Weights of a small GPT-style language model, trained from scratch on English Wikipedia: 2.56M parameters, a variant of Muon for these matrices.
Each number is 500 + 40 x the weight over the matrix's rms, rounded and kept within 0 to 999. Layers, rows and columns count from 0. Numbers have three digits each.

# up: layer 9 MLP up, 512x128, rms 0.38, rows 438-490, columns 0-127
# down: layer 9 MLP down (transposed), 512x128, rms 0.112, rows 438-489, columns 0-127
up438:482418567519442508519539458463507592491503424439561568458480553589500435567541522489413477536497555495516569493441415471544503501545545522543491512488507475540529516473432470503485523499519450528550517544386449505457511550471594463494471510504454505446497523521519545460432430504446547486484535588462483481551532507505532477423490543496504464455474528498498565479443521493566469470542
down438:457462522521496555488583517548625454569475475521471585491520550472537437529607561524498454472498463500488457494608521492477519552548463492531493509464555477497524477514521473448474564470525495522458504403544475466568432534478547605543514521522446535449440501458474490432503500425513597528392518512508480445506469491484456539461471508447557523449497506538434496463508530500540454470519
up439:496489484506524529456527503492453464547490532499538538444489472445520549482488500472444529525449481496485537458475478473556457489486481531464527544456430473493497529509530512466465482473508482480514519458451463516429426439558498483590565476502498528525451489504490516621521514509505563525452532522486504533561498503504522549483497511493489492524414398496494445530502533525492476506496
down439:460547531484432523462505554499501438510545550473540518480527504503393493491510524510488526498590574465466498482515467560562483450524505487508459505502504480497400514523637494528439490419475496502554494515538457461504508492482517503554529484514507463466506450459514496504562457453535470450494497516471509487486475503556466445528507471553460471468551445591495532515543473558477479449510
up440:472485541566532472458466525506542510481497417559508497484534480508483532553469486456563536465548538473531587548411433538469483532477496495573466481506463515491433490528529530460526519524575553576579588529550438468443539502500502527446480569474418428442505470484504496489527523574494539524531525527449499478578550526524462485473492404504522497490544455541545538475513390498476519501523
down440:570460577520466516545477533435467438518512461500509502481516569492472457465476485478536586445498520582504542463545462549506448451548564511539473493461517460540528596440516473428537477529494461530546507449442488561555486521493491503491495497397500497502510550481529545432531488481488477528524486453482506513528525566509520586481511476477467524490485478501476496408541408493521478564492
up441:453480526496440492549484542466472482488536532453544499494469502440497517432505492517458495438507427499506507563536510503495546478518465420465458486522499595510516496506457502457495523448542514480465423465528485489433451505489422487475478439515445508506486448508496458506491511567517522552537531566528408479544490521466489517551592499492497558523481532458465533470454494508515427558447
down441:503569452439496488473460436563439530469521540545533513536432474543506491515475517535511540470552497552518523499479446470498578562534464473463549500488490458538504426503516489549499582523532456488489430567538486516530506505433551466494448459532589499552507494495438464518512493533479476539500559525467511459486478508515524537531461476534499533465524524506473558490547467490450454448468
up442:431447471487534486471522528558527508529589515571490466583476491530511539451568423447484444610540526469485535517461550461506523411563440422527467463523494489535534471498494519498472502513532519414536541496480444616487497476485475507535501547536509467471492466629404538496488528470553506422487500497475489440486441498439479501560476473500515491506561562486532540510581514450502480498493
down442:450364442501532463441517509438502478557531495473486501563524484527546537541507548582489508511460470528512459449545464526554552446541549474520577493544553515551482451447513525494471511502522584496536576504432478496551512482501466478496479482477568507466551522456445546473521451474523440392512559539434496446499470483466484472444495569463505486467487543520440464516541591513508481476536
up443:543539448465526435522541514514467459547561586456470470513469468473542503470442482535437523522458461517499541560465499522473484534501468482541487499564462518594492514614465507447549496445509488510440567567485494482486509555524468481531442535488398525516377518523487524539512497545506519433610600505518533481552529469466535442532467432410442480474513510495529536543506576547497515525454
down443:481522499483580526505532586475452516533430514522532525524570469470516473575469526589479501538506510543601467514445496488533444507471489463478445487493456552474363566477520456557484506520562461453450521555450468408475564582512500495491494544579484463525482472519478550435419492522493533519517493431495509522549487511455477495526541486480515579561492521355479489514496529529465495583513
up444:481531502512514489494449558560560518486548485490515544515399615515488515454450479485482440461479517551478546558486464500548462474523475555532518487455559513460477496586467524453511569494488608408442496514489411520551489514514522525508519513542535447422522594530446525517507540579516531493509539547483568585498471538472531493476484479551478542521590539430507510447562497493494542618446
down444:469542573458492503513545500487515509516523477481566504522477505518522466454438465458486476522504509423525547535481434558541430493536569576513572544538498420492498484585518502531560595510441529465448530537430518519459459429540509475492418595469486479538474505522565621512490517501493533431526613486505594546502464499510510474569471461547511530468504400519489529553529483509473560460554
up445:478491492536490477513481513493482496537514494491456493508468522483547456505420452509444552565532542505505519537444501465536500442480595590497465512459531435514543492499542406467553521500559480531478470533477541481524596529476548400460475507461499538510555506504529486543524489475449494515547553568465505473474540538434523493518497493472481483473480491439580473464476519499607567515510
down445:454490526501474529474533524544491531460573481474465513472543503488516484548541543461489475488530439457588523533539558561537452497559434485467540521499501427439501438497538457468562442483543535556504447482457513561472551490490557519491492467463521496463510447483503512535525503479465545597512553529531494426474449497471514469500472511527462481500455491498451497543460505501507533537528
up446:439451487496499449530531496523503515518538547465442516569493533464492518421564449470434575472494473500522546499519487542544486456483574507455538497511539554562526560572496469547613501534485510421539489505518462442470467478537511496495517436505488514432456429560551555544512551519519474400509525481472523385369473506500540542475565530443490512577490599471539516528482469492593465431501
down446:488469548479440489442462458438473513538469488500412468486554611407556480484532527490503487573504526488489484490580468461508528486432437442519472571483547507486573447487503462478541559452518520511469559471502443522447507454471586515492574507539522496495516483416512416522629496526556498497500469540521524502536463531550498507469524522492478553470497508516561455489528515527557496501497
up447:418498472483534499487513494423557565436536487439553583514517518521476553602491487392544468532502584514497453474424474557480497470483496470513487437428561503485502492482494491524526513596546515580468523481465471499517511479512444563420499393511523477493473526521530482482521552552465515454493581525490434463478491473521504515484477486493545569501452502439514471400479461511543490532517
down447:539501419425523453524536475526501496453533526510536516567412506464512557562489432479525469595565549548486507535458485612527515485598544468575494500591508466488463508513464548548497502527456507562497565499440543496420516539551483468497412450564458500444466488509475479527518515523491488531516535430514494495563501545470479510508555556539495580491503492498493563483523516528521551506430
up448:520520542542554529512497569566520532471514527561461526462507483532573507444564483466470477472506563523490505478444453534482470483478494514499539530524504531494550531541495464459513533468525457499479457509467462586526515564512516536539496483504524515450471530507515504566461524489506531470488578492534485489492489600503567500487516567495492520528482557480446481551530456535489453459530
down448:546479504485407459502523462523584483490532554559469505503482451545491444508521468480505481505555492519480465515483528538488453516516500512513567539476520508500537514480617447525505466455486516495500459432508448534515499536474519534509420532441554511551499473503489519490487488534491552539495475524507525451476494541444555469515412522485533529484528488470504476563496431524453515544472
up449:479509491468480601496492540547453477539460523496508565500523521532514529460532438552512412492450540457467535499505443453469466526468463534463503511518521548432515502487491492497598578533511533539490574478585500480562516585501439507487477568433501505509488469484490469506460567588421492527517437464515490571556508503530495514535530472501512457463526497450526442514434515525446463461523
down449:473495479437466473457516471533517438490473533491473502557545501474441451539492536515513492500445461474487442567553515384499446478524479515498474565570524526464517471558499539480529585416548570524445568480560498512537584478517483452433437529514471525497493470502510499509504513482525471591515500570488542457449476489449534509516510526478535538462500473495539431528462478578464442542548
up450:485558515505456551459469476468569578546513516569517507621477523540502427520482514390419465590487517462497481448539531460522397488500508513464567525496549501513516495570478509407485497507516505523516514540527503523463547483469517486514479438474477503519491455539479459568519510479586538513404548566508523553519462552445555564430420484512430505557516574494487515566565561413521482509461
down450:490507522437560533481568454502398548453596499475498496530449480579462522615516544430477447585472537541481489493541492542527474542496512461492473507489514460559501573523503501477484582474453519427565541465557489556547521457490568448538401494512524563444525432531524437536456481440468519535558516538452435442512474492535490499487538495528499479523546550512532554469576476542458553542573
up451:494476493498543534517501483485517478538485491453482495515451496468577536492518468536516532488484496505506510495535452518520531465545506531532489475459531481516545520505467499531458513522461458516542474569519503549480478492486482490493539411411499524437461479490474523549567477471556474499453538489475526510452504505520536490471505452519494458473490528518534541482471436554525488512514
down451:476491534487456496525514537538463506514577481557570439508492513532503487550542484466563473517502449501430521524485518501562458535466492525569568527526501523550502556486522507482443523470520511527503431491500503505485474470444478486512487501550483480508494495496513525526536494496549480562544500554484523498502477564487480523467509524446527529466522501432502478500412526497484505487495
up452:511502480550447502510487536554535518562488456449554467522526573492473489551541515434557562524505419417377427466526492497513519454538453537452496480475484393492476429538543461489505496578483494483577562510533484606413539444533492515540499495453564546345483465460457583489476522518579520552577466545440492538505404562397520513490515448503408471464469574549523528502506535526531524489484
down452:446455442443452474469517545539479527557485508492460509438536546518509504473362552575547542490484462454486578532557560443453407555475504512468467511477471430493453506452518462462570465475554539527453475512526537531514577569433490493512574471512445576532510450453459549438501496427487484518527473552504497491554479575571434551515536579512499433525462499490458555475532380533516531521563
up453:486499474586474497477506408545469516459511501449483430482444534532445474432457470487476509498451571569534563549527464424417547439515480545561493495480504484564490554511476474487423520487529560524412572459517514397486517539528572497483450482476491531525466554502473471556531471500517531424494445500586456505527438462469484458429523522607503547526569511501491528520468456492537484531503
down453:534451523542529578522535457576542438524536442490495539524498502544476580479528407487486500537510486578471515527541478497503482578442522478515506447455507466476530553458466478536486493409455528603503529456514447478505489563543494519549496469514513470594444487401458507489516431501421489467496484509549522504492483488518458479477492529491593558484526520498456425475461519545532519440580
up454:463514515494494463454523533514437522502456528449513415521497597488551533417576464512476500515516491506468498472524530540487476500518423513529398533454548492513472534477475545500567490522598523463489533478563522503504529437529396563577537427471489543527505452494573477479452507578477562637541493487453556462491533513452436454441522514555493493484557572437539505500402503481548501457410
down454:480426543515499461493512532533482446493478459470489489496492536530485582513498479511538513589520541587535404453492547424531536512542447405491515491566540453480463518500556540431483491427493525438466444479538530530490499453575523478491476451502448522454468462494564547520462468539490609613549459494517398484430507528416440513534459451478485538454546440478510496492539489515425550487504
up455:504423499453548481474515535517480513541526522468501466515538490534511465530480486502520522482523513438539546544498526467565505505492485511507468502487529506501472480522454464513521493545506504501444486580447500431574484478499463494484523505515480470441547515477476569574530498528509525506483485448488525505489527446511528520484540481512479496456533483496525493517466432512493469475489
down455:489495481442526536481525541525514541498438485514457472557530502495494472490475555461520534504475534538519531564530507541574504541489495495447489513522467468492483555457509522549479444446534481498509482572504514412495487485522483469412500504498472448515516506510415522532518476519522560564458492521563507475518490520452493523462528509500495482502479493522447480471534547483479439488469
up456:452457495478455522457566515550447483536535483553464489507492567535548497471501545463539460444497463394511532474435508503419480463437549473502475478576413585453478502432481459518532459438440532580507505513513487458482505586460520469533519460489498431493479512490592528446492537497507496481498577517470531525515581599573498515534486381549459559449549473510485521579477469545538521510406
down456:477502472509477529534484456478488520519497491476559525465482450511529401497428414484495612482523426531492484450502566410472546486487455482478429481546565504473515518507585466501539568427546526600456522486498540458486555516471583499530548458459454494569579446409515501510497542478497508499461527602524573404540466547552484581545555529492476421572451519528510520447558428492486443521509
up457:533567430483500506459464473571487481570510572431474501493531520547499458541432490461503414535502596508513578516547450490467540547448482480501425469504524494534441535485477458478431524535448549549489547548494529507478476502533568508445561460442532490490484520543447430514507534494498546464508505480448496519496431451500545560558501401474506503537445522467566478440531498443467504536532
down457:484508506480503542507529513481538470490546545529473478517501475535501495466478485535462440595503491465490500522561447451497499509476461477525518452525534392500584546432558478439542578462525450512471456429510492521477469515414485481499534387505480481526493519517423486523509478536443598505568491534446560484475486517436474477549555463414503456491479479433442555446608462547500537541486
up458:448465495511529532523459514535484480487551498517563519572494497518519488500525455479522488508507517472545502575418458503482570494503509542428462546542387509430514477458542487511534481495494407510523466409467513524519496543501472461470438504550407482459504403497484524476457533462499477564450514463492476524483431586530531524398490544491577520421461499478519524455562584443454477475522
down458:479405471481554444524510488496440439539488473535497480520475505483520526480527443562494604488498460465530419505513550527504530531581575449491484551539479412519475545487527482501508567458410481501507446449467556507460474485486533504487415463512488512480544465520488492479440482520534492488632419541521448446485459431514482518453402419505558506543470463493446532543500554548514529609494
up459:473589490496391465485512535494497451498503452475547502550481566443553427430475437471490459491517504498479460472478478531568544525451490503515428544443475455565490436518520448460375460475480534504480555520538508470500464467479539556488520485471521528493484463520483583515526519512525441529595590493537535552524465521577509488546479416534484533490463583438588511478488490525430531512529
down459:475531572493474497449485551489471478452489474455505518423543532532531449436487516556482579442467513572508491434508524493518529506457489425565423478507540534517531529472523449502339503464512598530473515466539507545548468531501512535509500459442536478548462434518475557567544404464535507526473453422556610482518564471556476476548495468409484567421528463459511494471497560482490534469500
up460:522441582471502501557489517521507474464526491518493479605435494540482509475467496470372505551422499488527553540471438447518505541507529551458406529504453469526543524469457490512486488425540442457482424507542522533450475433529449498438544491507476511506488477520508444506547514459531445462563482533548504458518521536499543519447511598450550526508495582540506544531508524508525526592569
down460:473484569454598554446493541519511461541471440574433571511474563405534406517421526461473537502507540518473562469393439465575499475484464487488480562534459460499526470503563491510434466595519526441505541513472484557533463479514535484520459571571537551521529534505503495446494522425486447450492509538560510551502545556468522539410443485508539485493516551510503552504575471534515460513474
up461:485475448451473521535474545451487549530504472509485475500510596508447476513507512492519483417545522490506514518511515429520484441473432498536460520532502516457416423533505462486520511490482478454476541483508444467526480523490518460525495478506531475450497458530512508547517510465516484497517497489535512454491552508548514552474508552536504504536558475486477564505480521496597436558531
down461:517505489471483525469502513552469564534479456536448534496440535417522489552428550486473483494490464526486484431489562482518405578437469515480437531469506450481458460513441479519488481422546536520426460467456496509518550494517521510534520548540483474481510556499512543467439503490485459550542510510516516500504520504500500482534510475476495538564451511448508493464500482487553493495477
up462:483517504516490548558452619545476540576497517513501484503502487496495481452528490493423466473508490490538534506496508470542494453553478592466527537466465507447460511506510488536527530517491462514432515498574461484471433510480446517494519452503460444443510474408478455524500538588481477496578506509500423527529485526509439493578552508450470513444441508417558503472518529520487556503478
down462:491551527467486570443511491585513452533508509480491520502453534520478422442502534572510506469517488476508501514512467414511500508474447508517508462507505465481553508505550485488450536471451543526514544495526554480548486495422494537499460516523528523564497585543484479486559444517495485547497517510564578482454527463450458483571525499464516490491459523493551549553449485502502490505522
up463:510500370511438510527535554473518457521563438433591510504531490532484481462502475489557499450426486544459513565428479478414529419483438447493442466465519472438585451494509444463482468489523510547546435460519463479580454476434470548494593496483533460578510476469477517530470530468462461452488475507442533542469518513491457513565571481514489513495534509449529449583498452522558499624494
down463:481544462472492522503526490442587487496476590420500451518469517534494544594567567571552530473470480504535463455580543495450506393470489527528524487443564564514508450518401496529477546486486453540475530500502460497461507492562501507538503532499468463562545554477475490462461495549524493465519414531476638566495546498419447500541450501524512482510458553436550417446525419564508510492592
up464:531523508498496506461527504506554460522500548544507406493480565428508511537397468407508454516416544466507598472425532535465515543471553528461365454546477516491517550549522495486545434533445529419494452505521491478538484512454505493559529443489556494586566493521523472517509582497502503444522580485488583481505485508499478531549513536508561467528528480424509466496508510570578505452533
down464:513463497417498497479504486464535448487470522491485419530483592421454507459482521568545552470499497492553522437437535543529521519475493448454465509526525480508473531543637449479489497471429523416532474468509485532509479502477506504482491468533502526593564423467511537521536498428483502528480503470505532463516464461504518528524536481543561503465576502494541526548544478567552500467618
up465:497387563452542503607490531497546501507555455488523463427465566500509484485387537515446458487434560537587554531594474522485564476563501388507553603489449506493510537491457491443484462472491507426515435503520418535501563432541531488506553475510464488479438497565515491516523512452500499492512499558473477445515493506533506538535475527549405446526523494389439490549474598515527590485527
down465:543435536458529524522540514507548498498484460531502466492550477502544504496522441526463457570500516470518408549549598513482511464497437517478433469522553491432560532511510500565501525446519487496442495434536483525498502492484441480547528475554486481506553447543566437465515610487535444506474576418485475467521625443482485558519587459504484504433474539411475478486403496510478469522441
up466:555554502497522537460511453471506561490441507528467488503448489477446486510507570502555499462496571468498498563546461512534536493485497527510418445480488538493612480515485524490536455493480474493440489468509471461463549534512556413453462509533411532503501415476485463477514520423530511432514524512478536541531523498471452470435536473481454459573449482484514547502512482453487491491438
down466:532470518476431517501530536528505494507532452551494539588465483480469499526559506535493555467464456445504535452494484468482514492434492472462538566519496510495505441561588515461541490560490443485483514480500531528496427485501476518530528513445497483471538476567498551456530550524549535500451522554538495515509489516496505572480469519486492539509511456456536545471483518544472500500572
up467:508519485530508533494498517559504515524515501570506538476514474428512517497431563516529488466444517489481508468462452468502477472483518453470426475444512477519462561551499459508499503545491604478566480487475469510477490547525490518525466560452488491444597567543496469473546525558524508515512503527489554508484564490552501456507480468502431436510508459494513534442530527448512485531474
down467:490451546486533511503471458497509486544488472560444511502446413443403603536550524570482475540543480525501524423501510456482473479495473491472528497531439449502479487451558477542519516500454539414519479469467507548502477471582473516524484506531476490488442486555549509551520458514534539487428480471515521472511466397493493501513482438462441513446506448496429503535513487491474522481504
up468:425506530545493483525506517497516557571516517532581470524515551457523491493442473480519491470458496491505475524465508476542491549493462527477457481503486502549524479453476498464505533483520467471522521546454487482484493504503515431483451481514469505490511486454523484519490554514473537466497489473473487502398509496525502502518553499469530513551518475506448484575530473522476459521486
down468:510508476457466527477525494537507443488522514449517507458520482505481518504566509502516468543531489538474522591514484503442514542423483479513502502506511524473587434524576522535474509523511511539526513497445534520510531503515481534507538484522560476522511487508452540473499522451476494515500431576551571507506455468518504473486481536511518508553431482443506480473471544513445494497514
up469:539558531493461470558440515508493495461448483506533493628497505546454551459473424546501483518479509492510515571454506472541422478497530548503533502437516487483523472476483475511427395486493462531521544489581455489480495535524451545518508481461438500479489513493505538496546531499534554539525510459551514478467513513479484506524451527503479509504550481504513458558531550510483549468473
down469:494485423468504490531514510499492498497527587520489486483493548504464576469421448483519521463480479445509534526445521555478518444490471503499530488572472488500424478452567437542464471426526468419499402493558517474493542525484463477495506490500537535461460482522503454519462475454473512489467490588536472429464404517491525543446516496476536486546537491524399558472502534483460533510465
up470:423544511491452577567582498477452399529543501455543489487508499466493528547448501534486493508486518432469521490469501520414450484484428589490605468512459512440522596477471459479523549513516533555520564458503487513526506452427558579512523447555527559480504584522474598601466500469547509494508503536562492561527486555427490525447441523479508492509449579480482516527512528582520456496406
down470:550571469533538517470546458417486503542572570514519544541475450508523457422470522520488500484553551445566501516504462511543473471511509516479548505490413407505497516505440443545494475502452461558423498589521450519511482527558508548489515515541500525517537507597433572490492427495508417500519480486530529554558485487465496566523458504535546513573531483526492490468535458567522509459494
up471:415542461496508533453402520451593515526521477542437467474460527372450531518473506445478533514462515472497527424478577532474457532474434485492518509455474468436540520553505471438472499506480552517509482560507499535471492429536484491531396521471545504451510441466474494520585501487473576577520506544503480476531486500541503501488464453509472439557430457508558555499521519471445569453561
down471:493487494531530580457380505520481517507524431533468491476511515496506473550485522424488461487482470448517455518502635399473471559518542515493534532490590488573457510502417529459455435481489495542552496549477558447456509488500553433485498391513470501393584492500520558509518506517530515482501465460506493526529471491523453481518535548492452510550471458509503501492572513558562506455487
up472:452521556538534559552479453509498506449477491481504549436502539495478498521568524484508553519459534441454453534529482449520527503507516453520510510506483482484539437459439545513473416486598476445563502528504551558407521485464486554517520478460477500455538491446488459509484544557546472479487450551498511491548518503574441527471489447404557559473578508488482472561545504431463493554404
down472:465492510516527528406462491520570511453454540537455528518489578439462511470536531506568464441506459466463498505585586521555541475546502518448397453461426481475522478504443497390553533486543511493477506546451464527494504512452420518512470539485508453552489523492557567482579549524555504480458505511465488558465500495468514482478469509451606494472536434497490468407511531527524484570559
up473:459471460468503458498553541507562499489482539478480437530463547426574495427543562466528493498453431457498492493567495520466534522443463551485479529497451473457446507485442542477427453478453422472523450460530491557477484512470507523529564501522482536528547529443419494527467576458511424503526437515499531528545473523540413484436496451478484516502537546595478482567541512477479495523494
down473:488473538484465508499419442478494557415497427410466487455507471470467509483485496468505514535501467425489448521555514436565520472587498518542469532504490517438489566471476404464466477493534447531497496514500475520499495527510574510488521468521493530510505534491574539490468489533528507521525509524409540459409525468472588449474479457552502474471518531399511555474482468505428535537467
up474:477502507529524487532524530518521510458500449529483478461418488437447593542487522420470472458443492457526517536512494523493513558529468514450540542485554529461501529523454488521457412501438513518516528538534481482488520477466460529452481526479506462521483505558487482495524450566497572535536454456483480415550541515445524600489493524499547546515487535467461532514534517570451442466548
down474:545471507522438453475484516550487526534472495448523507481510453483484480555509584488521526572501536565506506557544478536462491478475516449388497503468529519515520500534489479525495456542502571453509510473528489465534543379484521524535449452434507480546504485540428496447481418454515430565504469472504523494513452553541487497477448587557566446516557501458568519483535482513514462556430
up475:474523487477441540502487435473505559479453518526526549427511540447572563459494446443507529535510514465537595470483511584458487555472526444447441574498471529519511444526465507551516483496467468463521533521500518434533450546513483510501458513525462453436487423548554507523482571517520527492518530455557445540487440446515547471626487467493550418464517478506581616496528529540356508469496
down475:546477520500473491503530439488545415502397475473426489457540488473459497473543498531466442469478477423451480424546516544490493548462558552519548566465542558582495501506454467469452458349445550471523469479558458456461513558525470490494490523512426437528468553454512518533516459548565523502505434451582430454443518540468500582540547554426602541503515462499459539475500502409457503530504
up476:468521553547541444527518517496539473497588422500484519535526507463441473395494514534505433469596553480498528574508545488500562496541398510487535522468543518483514459512538470517543478530488506531519481471510566488513405442544534465433488538586470418428477537502524530563550502513419439497511466490501502509474548484593471463496479441484519517651490515510510520485534511482540597515508
down476:528499500490593513449559496539542432499547519516504544516489538539471494513538556534431537456519498463511431522561426531535531521476465518485510473480507500552487550516474511537466446465454524524484536526472487496587535417466567614475477478557482505503505510546497529534576484477460423486514470512445491615524446495517451551526500428518430504585532501489493530482460538580498549608525
up477:443558454475540485514522439479424542527537524517531407461464527462525543496510482551455540465464495514492582535581545536459518491456461516494491494510453477467544436509486489500566518542520559527553510566501474490536465533554492464528487495489539476480564479540514437493580520568527483456537470475519402533453475490440483518532453496511482477515463468467400520537488553483391533468480
down477:521523461498422490530451467568444515454507510527491428480493460502533548513441522469538452524515490482491471558521543548539455568552500508489517568506381507444539488493430490488476513486491579470494475520410510499483530456547490506428458515517529481551487462478584491531468469475461466550507427493502553463484473515477525514565503499509464573483520437484454452553531498440477507442551
up478:496463498494547562466493503449445469501477524526540504563501444514481475459564534514538533491497449528475529467477539514465500527491459537413345533497409535527466549518516545507461497577574498501508523528476472523481501474487449569595519486529545502482409522484507482555486481486539522463394480446529509491519502542529459473489507456490469477476474532476531494559469565535490516524433
down478:429484485463505523417499530446541485454490528493524534463513518540558500511525514542463528528527396472520443518575509509522554507540456418527498501482463482448530530459560564457414435495517456496472479471449496469546550482593439500442539444597521504567432502532545537523441453495534507497518505532547476581488496454496499559516525491496435478472520494506490483528488485481458460498494
up479:465510473543488586451468486459475515523530483516561459501516499474462523520562529381532442454530519451490504491534469435505522455490511507524532516469526427514516461519526467555527550528428563470503520526430496554562526477514437552459494487537455529462510504496515509484464553526537449487481506493514543542553442535474446477439567512531478458545453436410560522505523532436489531529521
down479:577501547532464515516504552455536493494497483498475491493480533449465465475516490519495447449500527433488448499595505541551471451552468483497494545465549413514473424478566429444457464440528566476450449529513525531452476543506514451430473506511522441521534495436502513432491491484460501527516492474495513490459498512476463525523461456521525493601515423525522515471539498476477574485486
up480:453497521592593444508492419499474536463532440490448484508475523415515474484469496493437451444459532495585586515523520495541493420522540450480515529493463499439557471509529447473527437501594529466523528490430484460527466521538539508436494448549504461418486485519442526444482476484552572471489528497470436455563461514571449466437429461519563461549554443498524498558522486437531486500482
down480:471401507461536521532560623528518517421503505520489480459501533420520455558500513468575522430546480500514485524548504527593478499540537527533496489560500476509541493490494440451486483464493492515490576542491585473453478452606494441489479443505467482513444467545539489510551526490499460563549525461494494479453564454536452481494484440545520566433495460540500506519509491500494549532493
up481:510541572540481493519500513474450531525555547473454552514495421521529445490536416555478494451481496460521521499455495475506478590470428593512473486485537505461473435496500502442457519529487488470530537505532470503569544516510474483484467517513500547534584423452477519550514568574474522503528468552489522533495519518456477550476522446461506468471528532556431489563501536472470530562504
down481:530505522502457567534466562498476478488496484512547527463463523399438494503509442514516541538507490570452498541530509534449535532472445495487401496532475515426472434511527516480467561476440559492504504422525492459574495525486445434436445435530445510539445464469483492482487471537554446442481488544463501488487415499458529515485526485588462475499463525489550480507443494510489489530476
up482:508578524526496538557516461437443460434507589494569515546465495510536488477453444409501458446478517519486555600524452417493531577512538503560531467545550562541501555500472485494551560521474492536507469500496471425482419542513560463557407494468541513483498524581574530491484486434544488490500593514437583551456460553511518489548547425515502502533545546533459545595439458459479478475538
down482:531447466506418484519502492572509533511551511532521518523489583489509607493457468416508496432502471494563481434391472556539472477511512549443551534537521489450475548532565502522534509504408482576552442500515494520542528539467452488515524468579516504451431478457535529519381473586560470618516465499482559453531543492529547542531460440502481529476485502533486484398473506517510462539599
up483:447502476537469492485415535514501495483565519514602432483449567568450508553438466404443492479466471507477498496475563578465504431505540509520556532477556504453508540510483540488499541519483509483484560549523535547427482586495527501450543483483477506548533493538525520521517500571471458551559539484516507477446496583541533499487458555533473405443449531467508469505435434522410532466524
down483:428486469441507498475495532536546561510547425497498443466510512537491427536478513478496589527524475520473594450492474458495471444576522602552456499557485560477535562542447519512558551498531496427502495554514519517475452468503517393451538444490503497489499508489576502510564395474484468531541561513455459512437554537506512467536528477538449484525509562420447502519512483463538517529484
up484:501507549599524509594518507599470479478519513458532537518514494540493400537528511503477487436447528455595486520577476477505541496497529546555558509498544493498485513566512511454494454495467471533463446504543474466491465539500476476501482458494499426445485570493533541454449494551507470453491531542520513471455534465557531479489503511442447527538481519504486524527508409495493597576467
down484:455496533527498505540452530562480491485489484489402487485462489480437446470481527538518444469414498564587555479505432514468485480469479507526483520472493457592534546545527497459464528496484461471498531470436409512514509541546463531507490466514476491418452504449524481486415546385473506486443510514499508509533468522550513463462520473547511430529493511491522474464493393467557551499471
up485:496514466431590514477494522541595526522503524489468505479480551523466497547501441473525517467488508438530491488508558511532464480535501497467415500460544480537478462450436540506501521477480513545492500533518436436473447504506467509504486490508553494471517536505455471509514489495526592497520508511506532521489570532501563493423456540537468559516525546538506510576470522518496496498495
down485:513549487474503471441574522528500527462476472499472480484539561524495489421447489468546486487536482491538519534519512502519520461549517486487474533541449491517505453510541507449538507460489528547484516477537430480462516523514519446462409527492529473495507475499445478480492515454570502542485546506512493541415548530422528484517510504466543468523480445554478476499492519570468514501515
up486:570460501532483515502493487493469484557490496533560508489471489502497441493469465493511513540451476468477521516588528460524476474529574498491462444552482478503523507450542518453502456493466433476504533507500502523459560479504522495617546477496548535499489549524512571510518535526501584511475491472485527519505481559497508518445479505514492517493512472493474444474494467465478482532486
down486:528523519520491476511492503476515510538549451560528548494570499475562453474543503595522442524534501539551457542519509514515490493453510538486516464500545471519453490570552588547495512528520488475475493500530530428450506500461548525409493497495477470503475467513527499491494476527481464498582495458466523510491555469561518464485394536483549469391497430476477558513515427508498551550483
up487:504534574544541470521492488455491492466534510496525472508442505513528405484435497503445494511561481500533559614488458516480462469513524465475488481456437521505606524486504559478512468555574501417439574493462510526422464476530525552426524544546481447495484455562491461564487529529462551504520504523514494534495538481522526481491564546481489522522451473416465519465532467491475541504492
down487:452465488609457527440498437519548500460540517462490487482454542493493470503476521484548513462522512518525550488489529531485462591494527461496513491501492501539544491412499534442406474495534513459513509510455536414451442550507518542437534540501460473541558501536479514452539544475478523482428465496497536514528438530466582477488524511447556478498567594520434514453572488531479517444425
up488:458518528566394457487485538452586545512516524514498505510504568535540543508482480434486510542526406468459462534447491572533493557521557474502443567534493556553463552545477535474523512484567514464476500457466508597434514531502517592455523498473474519505460541491507497486541489554492458506558537493467633529481445566527423588444527558546437495490485497454533498536444500517491457445506
down488:510516469493463461534510575467475517435441588496464488472517570499478530529518551510530491505500439453406536458564525456508520610515433437569481534463504546497549479465522486461541467485551525412508499408456512542515421513453496505585481532521540465490540493548504525439492493486550403532491528557461503511414544557521478481508460475544412515507426560444560550469554569529405511489551
up489:509429468470491508514453468534522490480465518550520486464459577452483458505557539534468535511520497449427528522561530525532538445486446477458482498479442452572516499513505532467547531596505533481468478474457480553432547450458515526508527474465500439512501479547510449511456529540518483502431460524539522471503521522495461510454512506538461429470457475499528532536485470507517532541504
down489:460515542508528442545503567486453457440496529494528498459564457538512506474489501498508500443527462539576532534516513527517469535504487495581504608526491473481514443474560502501485504464554513551510503486489505537486485497532539506508461495489530453452522449490521538541505446538553503427628503521586485499456522506495440536477540533485429521560514500470476460480569439438540527456439
up490:524567505516485530512506459515516489467487531517500438523514554500462529476524552489450516493465561476541524560475492490484509534516512532498475454495473533514512455488476487417468500497496527507513438447456435468578499500507465508505497439564525497434495499490555483512480513503493505472538531526541497525469467515553491535509507498614497429498489429533437475481488520464503437508548